Weights of a small GPT-style language model, trained from scratch on English Wikipedia.
Size: 12 layers, 14 heads of 64.
Architecture: LayerNorm before each block, biases, tied embeddings.
Each number is 128 + 24 x the weight over the matrix's rms, rounded and kept within 0 to 255. Layers, rows and columns count from 0. Numbers have three digits each.

# layer 3 MLP up, 3584x896, rms 0.0576, rows 675-880, columns 160-191
144132164100134122142146120159158172116153136140104121109094144123122113130097122153134117156152
102149115116129163134135142131141157158142119145151131130157106129112115101122137117170143110131
117070124143134116139160095108155159155114139114112104145106093133132125103164145119126113119098
113175148033132100123108143137146095134107121112108112111122119143177121104109182131134109113135
141110134157143125106131134121100101160118114061088094160118121118122168100120134133129162147119
169173181140150163115147154171135149120103147166118147150110105119097120068114121072134130143147
153164094124115134124132117119144153137149105127106144150136146130109101128115141090125147153153
120125105116127087087103158089117147154118109135127108144147130147119050102103101136119101092128
114116169127106141097135153106117138114151102130126109150119147128126133203148159131190101113079
109132106116110134152112123122129136140131134133138075083128166157107098079086114141065144099162
103108142153121184143121147136141128128118109176130142089129148119134113174094170137158157148150
119139170124094137097151100141161131143115146126126122130124121136147128130118154137147087131148
144130154089127125085145092090116114126134101091106146137120158152153105133161152127162139079119
124131147124075111117144139111083098134128124149137100121111141096116139099104125138154147147086
159149110100117182122132127169131086109161162106156121114115104158129128135098121122090154097155
131102139162104106113131140142161127131108123136118109131152125122123156117131121119153121111111
097115145073126131125102139105120134092130086109140127120125114144127106090108125129144140113096
144111146110133157158168109115083129097118138109099117087125122099165102144144109086125135143143
105173153111173126163131156106150148105154116144133140120164117103134164079103175157166133157117
103113117183169153121100136117152134133132134103108122116156174152163126106108118129101158178122
119125140120163103105087138100151096131153169137118099110134134143138135128126133125148126075148
160162138129129181120145127112125135109119128142158148150114145089105146155162117138071095134162
161119154125130137118151146113119089121164113115109167149150106120131118136138146162145132120132
131153135131149146150176113171090118082151110141108130120089110159111123126077123111148139114087
166154168115114150112151134135116134126130097111143104118143129118200152138131133110131114135138
101144150162114113160105135132141099114095139133131110177087125132111102113120079135175115117077
161123131156181109126166124153136186074174107142152146155048132119167150142145133117120113137073
130130135153107087091114115151109147164128160106110133103115053157074167141143117121131157119130
090164105122140125146118093149152138122104121097074147171126128129088125130138123134138068102114
148150147150108135144142117146120087135121139094130153133174089112151146146134112118117127123132
128087191132157136103109074117142148165155124139114109127127168138087166098127091143149175145128
147138112077157129074162134127070135134076152145109123122107142115089158145137158128138106103134
123119115122101160116140108126132162147133087142138143152153089089126102144146089102096113117139
130135166102149173093150157098105127169105125111091135170155141108148149117128083118121161144129
147141133108136125080128209121134113124153141151138098106098118089115125095139137088092086122143
166157136182119108110136126143112130132134169129113147147114132105098155077119136137144139134132
139157181126197123126133114114101166160049152126057137192120116168091200072106120135093135127132
125131148111153104147114126143171129130145114115112107153154113152054112132102132113140132166137
111123141159150132143117101169140121103124118067128127135143136139149126147133123128148140148142
139152145122145184078074113113179150143117103128116162114158107145153120113096105115086155105166
097102128068124113113103115139083137137176156092151126136095116145144122096164131135176081096115
110102109128125144137106137137097136117127141139120154112091177120146107130144122062141150164115
123123143108138097126138149185118124119155174135074118102167104154116154180149098142099163094172
149088115105141090143141113115137143173128158137094151096110141162153171130130080144147127130154
138152113132144109115162103097115175113121123144118129168140144146139162125143156126113122133132
128114123129163145141118135125144123115184116126093124155130090149114104113101129134128167129114
123109132118180165154126134090151127124129117170170143123105165136137131138157116127152162100142
152123159170188155120150131099121127097172073140166078137148152140148158162176111121138107100120
124106180169142158103135114099153172112128121093161109087121126091133189094106096121074174150133
129132135142149118155107145145178132122114145106160105096119196094098170137121120118132149110118
102149159164083105121074124106089116116129134132098092078154148120143123117147126091141151104138
135176111140129139110146169122137142170107179134117148157177126121143179125096160093160130162108
122158116163106086127160097176147113118104146166134090091107073127139183119094072071104145132116
136139094147109138151093158144112109162116108124149078114135115144124105119130080102110113111134
128114122146120070179167081097115113098119084157128122108130108123116154118111111121174162117168
156135126115141097162107090161125141101098138104110141123107154083151183136122127153122128153062
123152140142138088151100121141141098099112137140119151109177129125104097105093117120102133092094
137125179125131110094145158123118079161097094136123128128081093135163158101159117143107138162195
119131166134146127124136152132140099102068140128140136163132105108120127117103122192128121168131
131135131158154155132122150140135077101112120159129086119116112116149118129100117086203142154168
176188140120113120154114141111142116084163195128149180155116127134129146149115157126172149150106
133130102150124144151114143113125119105134131114125135090137162089115107128136115145145113140131
148169105107126132132135161149103158126104143147140100134124147127159132119149122143166146132108
114116137135141113106119139142148115134137117135118110152115122165135112149119097160176112177114
147161133112161149127148139146110157125146119125102106113152091164113100112130157112158123136103
144131133164169095101125160128139192151106104128168162147109127113116107136150105104124121140132
106137133059128113138110114129144086092111172108111124137093091129118161149097172155109118188096
142124163078173122156157094108121136093105121121089133160123136150088130123118172105132133104125
107095146135114124138146149162108130101105139125143142138176168145127150131126106122102138121171
149109111109122163130125105095133130090168115122144149091171162163108112148165164146121127115100
130092134153089150130153146056158163201145107128120144126121127112061116156121115116142100114121
148096177080140146107137096143079155125140108112131160139118152086113158084088144128108124147112
119092096128160139117113128128140118130101136161134088109117185119088115115178129176156148122127
121113127127064104147134098133128152113138152153093161081152119156110127120144100140149158167074
129115171126150127142134158105124056160091130110155133091109131152086126090091116099138144125149
093121165126130104098177103114121087133048111143108180117147158112110071128121089191082103151148
102099106119134085136081100119154104084143101181125107094147156079144117125160095130117103159160
106132113103130112158161099093135099147119102143120118109111116116155126108154101155149133068090
091152164114148079108151081100116174096152125023112105155138168143136162154105174188146115080195
114117143149125130186089151105138188076132106100158120151124140068080127142139130144097132156094
165120182164109146149110167100162081139156141115089136087113106107151117124112169136160144141118
106108135095104106133086148108112112128138136169137097140163116094160189161110128101128126145095
159114148113143169138127102161131134138105128140159136126110141114140135093130152113119107157124
114141122113147146132126126097119184122129108122144124157134126104104155148139134141135142112155
153116150148125106155142128130117139150073093085082145139119180152125113123113125091156106136104
146131125117159103170098137108152111108129143105116105148141157155078093115153106115137182177090
108100117138121155162109087133137115103108092118116074182134144122122131120103133123143190154134
131135096086093155150133166141113117141174107130129158136133101115099124134097132094122146179053
128116152110142147112141141127103112132142078096105088133126138148125121123140117137105116189110
152172144130159122180129116140093125140114161163143098126099115125132131097131105111083125155127
111147136159130112101131153111139131106131136133112145124111131113112116103141101165171140124098
144117140113126138112186100159097102165139108120108117129142080119106142121114156142159109145121
129157118108163181125107165115129126124140172100114150159111162120068150156120113142063104137139
132146132124141107118123136109082122120148122140086130156139106115173114138140089091123120115144
108140128127171116124180109125101117151159169110140156175156151127114127150158136095123154158114
110092107106133131111117142147140119107112114112127132176106098160179118134138103174156144103110
139122160128102168126156149125127137119131113108088156122080096125171139124144125139093145081122
105150176116140113134118147156109110112107135108168162130091106126153088113161169105156126103141
092162113124097090152130112118150145148171107150121141112105143142117117120148128133160139164124
103161177178155173135147127109152106147104103125130164127184086116128138104146147145099120092095
145146099131172110086120101136107144117158092095112155144110124137136163150108148113155139147140
089127129186141102099115138107119120100123123103075174148136129103146121117137107093137144109128
124103111142119127095096139159117131111143129149135115106137128088116116123148110139130125137144
128191188157129142145115130181157140143097150098080190181115125120092137138176084169112115099101
131125156097142099127143125100138156095144127170127130128129130108159116103125163106112130139108
129109148157123120143099122127100118128113125114080116137152145094095132168109133089145122113126
148086103093136133113109132102148117091150127133102103133114098118122088125106147148156128125167
097114097132146109172176096155101132168090070137105149156107116110159133104115127185116101105109
146130113147106112119125112156135118112112103156098087154129125130132107117145141127134139109117
140095162104114134128093146144124090116117110148145126135142143140113109131174102107160132110184
141128184136137153114105096138121144136137136138107142141172115083146116151158106168074109132134
116143126123090099152105132147133123108130128091126126142146124129133166132100125151148107100130
147162123126109100132135122125137119148137123122124131117137078120118117103135122137134116129142
139127131143146135088088122127109137147111145092132120110118122127112148139117130102141122148108
142173125115140126121127127122094130112101165144128158135092157116128122118182131118106137133118
117163085051154095113144125170175125166147090132115105174143110130142140090118098151098174123135
122120117120117118182097135116099137139178122106133113101140138165127152118144116121117136151153
131119120139104109109125118109163144162139142082146125125132124154119110142136163119131154141197
120180108100098120120143152135180097117133147128091131151161119136131115139133126094128137123116
123151135117069103159119173117130130119156085125132113101116131139158149092129090137140195127112
110101100087134109108138135138174100131145125114140120120158119140147118108172159107127164140131
115114103125122169173129114133123119037126152207067165155110121167058151157134128118132156154107
142101139111176097143136110146109133097149138152123167103095141142139158167141114125164096119119
122099112141141091115166151134100120113154143146117125156139117127170174119101123117114142187117
103125149102131129145171076119119131098128103135092121169128142100128100118099141096150105123147
105128132121124158187115118131120146120147121098103150122127092116150129113140135108127134146116
112095134124126145119094144146132099140108122126106118150133121122124073095116098169117144150140
140135102128122139146165122139160114114128104098101136142110145090137104111113094177099151087121
170111103092128162071129161126095122128127104128081147168127132151085125116100069110068131093125
086130152147147148187128101210154094124148085152119070138120153185211125101129136138119093121114
150141130162099137095105107110091117082132142180171123143080142147113091166149138148122155196153
100171136146137142130101142131107137129144121134065188123134182107124097127155144123137138120113
114130118125143123104150128082146102142129123090105094112121147082107118135140116107166174092117
128126088196105135163136138156067096137077122124112102163122120140112168099174114098140150129091
155130099117117123119113148144131131142126145127131140187139161150113097160076139128117167152093
106152141165169146161170119152162159149122097106145129118108107057131094152143177158118129191170
121140170135118142112108131125101116130153105101129116110085124100084111102097145091137144135122
140129099149093104166089119097111143137158143116099138088099155137128137136167114146113127166103
121139112127083073173121068113137122126092130120136129135128117136078081132121137110140120136084
119124099156112120126163110093131125102100122119135101110130183104119122148147098133137112125114
139149141136142107152146088103148140128125138096113111122104116107156162114173128126101171147128
147124112130150123128168107125163075132155165091113130123168148083125129106148157126161170124100
127149143092127082124131120102102088153113152062079143146128185102114116142146106066154147098133
126115155087140128119082133117084140172110124130097098141128130113139090136099107114154111167081
129120126126119158122130110136121125115154089126135142134146088143112151148163135128132124122148
107123131100145142116219096126135137095169098165139184182147122202105124189174172123169127092089
123054155165155133129099143124167154118109141143128102144150180096128113124138138112143089116131
107201116112069098198163148115151144179102113136217122152158174123086094117169167133149123115084
110198094102138150090131102123114165115118107143071158125134125172154135124121127123175118109103
169119077125107107131113135120122134166117148119092139122133097091142155118148101071104087123124
139116086159153134085135100125175121081127098122124113135132125162119123126148177109139182140134
223098116120100098149149102132132106135148091122094135136119116141154144125151063135108163127164
111170131113116127111163125128111132195158154115101176133200164125098124125110102115127133147114
047148147087135134156147122124144104121112136130093141125118153096130160124095141124102155148161
085166152117125133118122153182113127156135127124105132126143117119116108127139107165143117147126
102113108098103128126146131110118133144097105142131124166131144146126120130128136132094132124189
126112150139129135062128089137110171136092098134160098138129108143138101144122153157114128134117
086080085133166114089114086151133139117133101089062133086122103065163151131127128100115108143159
106105136161135112103181134128131104172093114116115123110105117144124118135149135101123107137121
063105133100117094140125161090116141089112124147156110152141130190150139061106164136104093117135
110131125078110144115117142170147111102117086133099120156122144124126152134152104139129123120098
092138151140139143087126115143115133121129113131121129133121120119169146134131102115149117142140
116145131122124118129192136118136116127155132136094115138143093147078165158170121110114120100139
126126139136187135125125168164118145153173150155141173124155111138161106127128156124117134134164
123120128111133154116121111127083121142148108149105073118085144091145160128123149114136145139128
124124157164104114149165149122120123110138159164098102145139149151111163131102141122102131107124
156083119118103108136138104133123133185124150106130112119153125118111118149183136105113119088142
166126133079112067100174108127105088117169106063158139125141175123144112143129108154160098093078
142115135118138121070102066146133129160169139172147127138104104114130150066139139153177120131131
096122120132137142106100118090079096135104158130142137111093115083095120125133108109120107139140
151121133114107165135128147126079088103144145117123118144125112160113140203136098144156135119123
139129123104091113141119127116156127141084132096165135124108125114148160159157105135144126104140
148102116152099108149166123151099132125148153113135134127134128127114089089120093154103132142135
174116144151117131132142134152143156085155144117095125139160161134154133120143164119118125082130
126127165146123133081097096148066103121130118125127143115115102099081186103142151166070131121167
089091176093225150121148141202109132191167129104164074130120077098185133118114126030157133206073
109135169176112132114149170145138090124133115108143080161110142137122127098150128106109115212118
130122086130136136138130143144140101102142139136107132139141122152135153146138123163118096152127
177147149142145105113130084115146170144124109103062159132137143099093156113146132109143134114055
099136099081145137121128143131133121152097126129119129120106092109134138145119112161115115164130
138123141163093115142166101102142134111109115171064194111127124158097162112103163167095169151092
100154153134116112117113129089150155111095118125118102163087156141152114132146139132115099069143
116124117130115121164130118165117081067154128098126169092124169117160101110090108111126161107104
134144104100134133095149195154161104116122068085160120124142149129105145109125061086105131142128
155140188108085065147132110107094139139159075099093106120078120106059167170141131129101107134177
151123102108093136117108161098145148131122146114146078105150121183123144165112134152181151119092
097074199113137155133152144137103110142091140129092139112092120143130128120138101160150165126098
114150137155117135105104160132152136136094114086157115119124125169163099103092096084129119158102
136112129111171105126139129186133088149140145135142136145121105134148147125111125127127140159153
116088080101141124114160122118090118128117119100062118111155144133169080106097095091130121154171
078104118128194127130144156155183163134121152127153079149094116153161205085151036104102076149107
113156148133149121172081147080158154147151135106132093161126133107125096130135121107160170123103
116090176127088182096136119153113131170142085119109127157125095107154126180117165185132082112108
146081139148129123153100091108116085106110119163141144115122121162139084151172106162125125145124
127114135148135066135134095107113132126103128070103119099126124124128148095155131114142131123171
112153107120152124060122128165133129119136138161126125140138128131075142156112168127111128147130
088119135139103137074101149129198137119099160106111162101135133156164130142129156165112167099102
117157113108143128127164126148126110110138115133124109107165105120166146130084151134144093093136
109153100125139121113129142121165166125115091143149149139143132102136098109161151097127147130142
115124118122111145136137107130160127148153141090098101129097153142125136113120080096118154128157
142097160132127090154143144128132115123219149068112153128153153129134111128167135103149121107119
192163099149128142132121098155159147133131162135145156143090152136130114138118141150144101116121
115112156132155188133162157081079139172116160137093157156115220130157110154176063161083142145112
133114144131140172125141111127111113135123123113111106102110139122105133111120127165111168106087
107116098106143175108086113161157183120119129118096131151103150113132130150126131139145107117133
131163130102161096100109116089112081116132062158133176141176118133141119120099153131146168068115
# layer 3 MLP down (transposed), 3584x896, rms 0.0566, rows 675-879, columns 160-191
145139126167159132081158149153125141143164115127128147090098176139103118155103093149157134157131
159101115108147116082139100115129116102098144117129152132101129147142144141115134173137146151146
128088093153123185127138123110177118110134127105130111129120130105130127167156122137166081099146
144130095120132143145146184118136109130112147136153111135112114087145097138113129124124118129116
120155134138122128140106135138151116157138132141136123098097133128115086148155106088116075107129
099123143123130136154121140145101089125169131078111100125158105133148177090171109175140157120056
141122119127153101162099116119160142114113179119146150152149140140117125146135157109125103110115
146139103113138097149128130151147125125127144149082139114143113144113115141119135126145112121084
147155098133109162122123132180139093157071096174124124137128157151126139087115121137115130112175
155151126095101117153121146129130174135129155110071141129078121101126136153121166130092099170137
144151090087137089135133137142095138163104114103118138149131116095086103154153120145109157151124
108095098139161154104099070118159101145098143158135121119132152079114145110148128118084126104133
108073117133100121104150163109112188127123120124157112114147147175145109116101114132145113130118
113129165168113137115157144073182144113109122116135109146124147129121118132141145121093085093130
082095147128128129131160175079135156121116101146127131158155158121130127123125141108153106116119
102086135183166125124089133122140128129104110121144117136142135112125135141143166073165132138161
093121086146115120124122145134151133124157130162079123135126112114082123093146149123103148114105
126166133135107153136115142140145109111122152156124109121127114138146095126155125131136129153123
183125117116119150086153144148117121130129121146101113104114141124138119115154132122156116108100
096133108127152120140154128118107152100137112131087121161135132108145126152141149108114081085131
128140068125074135107112122105115127097125151137134110095142131109152124121111065134127121141153
130113133110175146129169166177108122163143167134129117113128126115164108109116108119139156107131
105120131124096140160166166152118108161101137124114101144130153139152123162163112136176143151100
158115154081123169123120081100126103115148122123176104153140122112133116143128134134195112136132
137166137124140117148107146133141134138100147153161095095108139131131126121167151098103159144142
142111083175166133158140142145128143141130149157130143170130094129102134131146104138148119072112
100189106103074184137124111130147110169141154149162175155135125098108125143119162118103188088112
128117150121149121094085181163101135144140114153153147101106113121148124108108145094102151104092
109083135079153103147169145148105129139147132123106119176153149116131120115158103110098160112174
127103147159165111125105139124071107116140138104135110133131140101101124117135116146083121156132
096133118126126172136126112136064146146136119150100113152094173128137150152127132098137154116112
137096098131143162061149121140137147114121138139123121130125055130112152176131117141121124101101
141131112120114129150144105081085159142146107127144171090156127119131146117093146109128107138120
141158098135078140138160156133120175112138109175087143122119153144098147067122100125134119136100
149113110142156140122124138151169117116127138119120108138105150143125160121101143103102122142130
153147146134120146144096172149156183138132121107148132162090120107090121122099147110155158133099
116127139124117140101122124099140124146135129105114125143148138145141144163074140153151096115122
139114134128105126112117128128128127158159105113155074148115130123131094120122127109080180127115
116182093139136115139120116113127139108104157104130146140100126137086148134083108134169087143123
114124157104103136122108163127115125110096128106136110139145134160143134136118134163140164112169
103102141116117172121143111123107092149122119130152140103114141102100096090137127114145132128115
158140178105141089135129121135134118130144137142144133141102105158088138117149121126142121121150
114133099141132159093097104138127100103134113143145106116108160109115133119092144140096125144117
114152126134133145109165077094145155112077123135134116096102146138100130128123118126090101105114
139098136097101111178084101108119156119106138137154155171123135173104125135144116134111137097127
103172136133105148111134111129139163157110153162122071143145107135122143126158129150135129160162
163154109097145135118137124104149122102138122146131120198093160128132109158147110129115152140158
131104106115124117158094113146113153129143192116135175130146133140153139139125098111128136120108
154125121160123147070153139129144047116183165139106099086086123157131144112110110121100191100087
151126137141153107096141122095144118133141127128118154129099101104162142135126128085098100124143
108125197122119129063093108131119112069135160146173115160141138147130126107114104133160153138145
141127094167131143109151137090136142085165143166119110115135119106134145158105150145113152142139
085107131162106143117131151125176147127134159117138086082145131107089103156173094145111138098121
089119136167108151132107131142127133137131122154137094149152096161106177142082091147160117119112
129138111067094134163139102126103141148118096081146142100098080130191189140119161109127184145153
130108081163136108104131153112151129148143127097110125128078124111202138105129118123160133146109
146173087088127142142122143129140124139148117147131093140158128131097108146103115149132117128102
099152172138057109123088103141105078147080166172123096086151182088190148151092126098076124097143
117137116105124141192143087128159128117090124124102159084186129122134139094131170116137110082119
128142107119121144168138133136112113151146137111163076114133151123161072116116094148122109110154
082148122152146099109102082133142105112122140141124131113171143105089132134133108120136094161146
142127153115117148149117143172121116100141108121145163171127124127121111117129130142159147131123
138124117153091154114159105157149119118111185156124149134131123148129093116151139140114155091118
142111083110108112108121117142096112194149144158126140121119112087085129111138127175171139121091
111111130128141206128136116104136165128160139137149096142088103112118167084114108188118101103157
165107106138116102122115152149143147162079138119162121130136145142103163149169154107109127144149
117145105130092120153147152111113136141112139172143160116139138149124104129120118097107112122129
122123094153101114074114149157112153117125129108197106091165127115124108097136105141091164143133
100149123120139102091142142140145122123107148116161089146137149128144097127139094133088180082161
152136135096125187147121083136115098159151131137141154115132133093134152087097106141065130166086
170117121137127132087114127097159149130114138112159149150099134146113113166107142117118059129119
138143126087102149126124170108115094142142178122118096102115138105155120129142108133139114129100
114145138122100137169126065121098117131139138100107165088113130100131140135122096151150100172126
133101092094112123119148139095113129122109115128077104102148157137118173114145166122100056131093
088120153137138134118105159114122124119171130126162081115166134090150129147154148123113096112089
158086146149100098116109117128166151089095123152149095144126130114192086137077152100120124152129
112114148138139113074122123121153141100086152095079122126120138150127113155138139129124161127127
140118101093134129121116122146144101099143132099095140163093145144114128147140124143129100132154
156124136193142122103108117118121094107100101172114176133097131106136125110105100126143173135104
144131198138129127121139119091111151090119083163137109169096114127106109084111165152107159129163
091109174055117145105106172132076156120160124155098153132134107153138132125139146093159129159155
156145143118123127139129167132113135148144131141140145125145179112120106127119136136143118157127
142113155133140144134124152161109134124147077122125143086167111141116128142142101144103116127096
113126162107147122158139120070131103127079155129142139148105134139096157097127167161084128149119
141154131100124126117142154118122158080148119141159168106114120102111119134137173134154164145113
126137120073130094138158145137060115103061180134113143143104085158110152132110112126174119149119
124151126135160145186102125167116131155125134117110182154157167109083159144135128125169154139102
115130101159079165111162187131114145138087155151152096140130126137097165159132087143124142140077
127104138119158122163140162122098140132122082106104140145117138114137127103162142120148122148114
133140135084130135119143159129125151157153168104117092126135118136156138165093115144162099095119
126121148131134151132121172138126094105118129134129133128119142133126119137134147155108137112112
115148109162087166168104110167136127093132171130114125135142099105106128120146152136149132141137
150119131155104100133095108154065103095120144127108106162133101101080094111132183114141146131137
100137141109146163119062138083128112096106164164151162172171118188157143109097096092154098122118
129108107153133100129061130132139150114136112171148108139142096114139112148115132109127107123110
165100126097076155117127129127175089133133167151153083119145144124107095166129145123082133141091
163105114198108124147150150125121113130146177114132118153083120148186116177148089111081106108126
098084179110117132133084113166108128100118124095163161120125087153165135168081120154119126099134
124124110123099159147117167147102105155107159146069094137120123144098118152121056138147138093169
136132128197133148121114116125145181092125123122100156112151169150151101108129104068109148140141
111161131128121115130115118098158104162098160138114109146145130109139107131094093142144086127087
118110131144122125155119144131133173124152123124105136115119116136132132121144144141124134118124
125148152124197107124112082130105138126144133095106156086114116122122125133146122114122135117140
171113077121111123136096137149154151153141119104124142112108126148160101127125116131152145158094
134103153134127131108130113127119113086150090114094165153183162110121116113110187118119129072135
133084106088137137159138123119127142148117131160136133075097144122145120149088136126133099087127
151139112154155141156153148099161136139163120122136109121103155130123142130169144111131168128135
117139101072153116173109188130163147118134156121135135151133158130132121156173119144120121126123
130142177149098149104116138139140165145102131118145113125141113136127117133108069151168131083130
124087095102119121129099154126103101128133144140088141126143138138114135100149094111113140157100
114105173131151110136168123132165129153096114151112152107110122121151086137100138172122113131125
127163112132145132168145164149084141040163169125122122128125164155143145118118112119113142152117
124115137103117158134114153159135165124144143115152126144131121141152093163118121162107119125089
112110142154123117131093109125098133099141116132112107091121125116125109122142127152113092115121
099146108140113147107164130143121111123100157152165125146135132119152103153155109123148094137140
163122094136142109147127124098108161127112116077115140099140114132147136115126034115152134154117
101111141161152147102132155156156141136122104114185130104162137077096139144045136148167097162098
153177144129132150132103137101144141088122102191096124093138118154119135117112130137119131126128
144154078139098175123100153126170128146132103044128154155130139121136140132136175151126133158136
112162120117130147136114163120180141127131157153161123118097114106121124118131118059121144165142
110159141114157130162163106116108164123160126165101101142161150167129131150127138147097129110135
159137148145147138109156159149090099153137117130145144120104149098169099105106090103099139132160
198145140131141105141127129146170109122150125172147074100084118128157163129120126125120116142125
124123149155106118130155149157124101152118148130180130106108187118098110129155107127133116141119
119115111118148103188097123138133126152145144108097101160127168128163042108117123148111102108050
125140140088107131127127089092131113092115112120132169158135077107182102122166171101105104084143
137121180144114110079095104103101128130104140115080135124155122101145151161114135141107153098140
109144129183109121149124077126148139149160173128156122108099074137122138131114093119146117106094
116131110152090102103125094144211077081090114151151118124100130150157130123148125130160150134128
139091113120154118148132116127138087128176164140101131183120140100127091138091119117165158120088
138103108118083134127124111082096144121123105120161139162081138157092112076137143105149165131149
139175087140129146141085125110121109106122112104126114127136087062126104097138139139142132111132
158121120084110125135172135163126121103140119148118144108122145155153177155086128166092090139146
148127134113114143081132164120176129086119162142149061113164132119154080144122140134136126135164
125136103133134103128117133119116132109139145116096101131127094127139119108116145084097119065129
128086154092114122079122118161089090121123146121149113125106134153183199134122088120090095132116
120116109142111133132105146147107097133162099127132121133065117119070135089138091149094107176108
126097087129133106119132103124095091094123142144138130088101133110114141152171127124147101133088
117132132125127181140111120091127099137117153169104085132112160162106145182122120132143138094126
162136117144125124150176138119123145152148127096100130153148145148126135144136074176109132153139
186140093150148150118095142184104106126144135144141129061151118177125182124137105114126121132179
157133117111134107160155167169118141137143117143162103117151158114097159188102149117132153122087
123148126150093089105133117138131125127162078139146104147123127078112149120096120059165111133149
125114108123093119102089153146105144106144102109116090138177141142134056089060142092110111074077
110114120112143111107127143129156096132122101116137093143133116149102137160153136132122152092124
122090126135101104094089117158105129109130151150144124112095153136167122137103102136147131150165
134130076138121109109143136167125125141141101140146127122125125131140105115130163128156143156111
115125125144121097163064126166127119140122140115108091146099155142087043125088100133107142106117
072103159118125101178120105078114083142123120134113168143105103076113148130090135120111145153123
120133094136138113142092127093082146103100130103106081159123110108124093133095157142102108129125
090069132132093137152072132178121095143119139156128140143171110159101103129118136152106115156128
110099100110134116124100168115136148142088141138134141124121173108131127136104148114121105131115
154154141103144162119151119149136133180128140095125112133169110103114099134162134148137158133130
126100122101142153115185151153127143143099145102131129148135139178105182128146119115129152108175
087128147092146132165118145126155133128129125119114150086161123125122095111120119119185122106123
172154086165096119118145083110080091116149126086149147164103128152132113128134144117103142140177
168133163144114129082137171129081128144127129130114150120154141082141118099119116177135151185163
148090119119139181105148133152158106077114116095070105083126138133135132096127102133151125121123
104141086147150096105125149139105135141111129138145135118125152178117121102134118124136092120124
155123092167140121104130164142158128138098144118120135102110121105097064143152093090132144124166
099140098143129112142112159118134145166095145105099124136083135156073113110113025086156087158144
164125116120141128158143102148154129125138107093092127133120116139116147162135122164135102121138
133145092096103138105135112156141139098135077150173115155126128102166120124089145100121149124133
072114106161106137126188091145171142099128159113159089115153098133104099115120147161137092106098
112116111104101139105171054137159095098146073132130126116102115151124111105097109124153128099152
143140077117109140116099104133089103137113127116120134111128118116135114137125115118144141122147
130115118158114113094093171146134105119160136109151127131189137144114119129075119114150089120099
114146137123157147137127098125137164129083159127103146104178140147124107129145128113139128158182
158149141102129100190151160132080101175112119091135159142103118166104146162144137112123181138123
153120121100111140091075102117076119135119175165170122078078092141131167123130116142131111194145
188119129130135147099108136132144091127151135087136115104149106124149147094099115139109099139154
063161161152102116107124143129119139126148150135102135140152118150133154136108135161139106129117
119119117102139138153101070149138146141138107129141102138132170144138115097147157154162150130138
128127126128082110121109158157107105100117120105118087140160112122131119126169132104165137099118
158126156122128137118111130142109131151091134135148112121154103131069088098113149097160148141119
157135137153153088137105078162143181175189140158133123079120135109161078119117129073111190158148
147099110149150097149110116128115137157071113122131125110141117172177130121152182145112123138133
116138103127145124131122120125075167131138140104135121121096165129114127104150117162105111111147
142128120168115118118093146134114093104140163147139114101183158141150123089155117117175137097123
157104147135137128115134166107117136087120142133128142150175150139121117126130105125137135115161
088136147112163107108162124091136123140111140163051114119145143157126156133089155136056156125113
128086141110112122149127164112120139090120164128106170135117109120151149118067150130149103136084
092119081168143116109184153138116113083161156108133125172114106126102103129100110165151103101123
075165126115155136101148195141135109106110144132174121092095165118091114090123101115124086138108
151101192124113186124129141105081127104121125108113136161115108078123068124092182124120134122103
140117139118129130135121157142138113168114131137175163166157145196141152112114114166124123146156
157131173158111166162123165132121136147109145147129128109120067098157145151106108135118133111142
138108132148160118122110098131155106104170115114176122113129130099114136166104128171153154118101
090173132100084151130181137172120088097165103142107139141144132132123122111079124101151158080151
133150137104162102142108108092114079133094147171153077141130133107098141133129152148152077113119
130137157118119173111093127124127132102160191134111126109114172114138113120139163095121115145080
098164146140100108190133132122127141147147127082116171162116125141107137137102094106137180118123
124125103119132117126104113154127133108090123146097109140108131116116073126141086105134134143142
143114148085127150160142117171109154129106152101136167126111121136130093080107143099089122121104
121140088116113173132125104119089124107134135138141140112113123156108150130117143163116121136117
145115116121118159123135115173150111113097142124133119079125165150125158156154130139119129142110
135150113133079155084151161163183137115156091145126109135097112110141135158119134109145129123119
134121110123120183057129086115136114088114126182116098155178131102123085080135140096096126110121
128116176127088083138135141162116148154147128135138152140138124127132140162103095144108150092109
086110116126139108101137094155113133134123113137128125149137166110125142132160120092155092149133
146138156170099089170164137068087095153136142102111115129138131132119146147118106124092117115108
087150123115140149087122077109134129098148142146129078110123128103123092121149118161123116146130
126154151149119129140177075118175121099121129161084136126162179114135134112168110095189132065162
122134123173118134126129143130135157094135099138177109083171127143147132116114123163160124139141
148144126114132129092178143114117125145154134096190104127130128152111085120112197112150100144125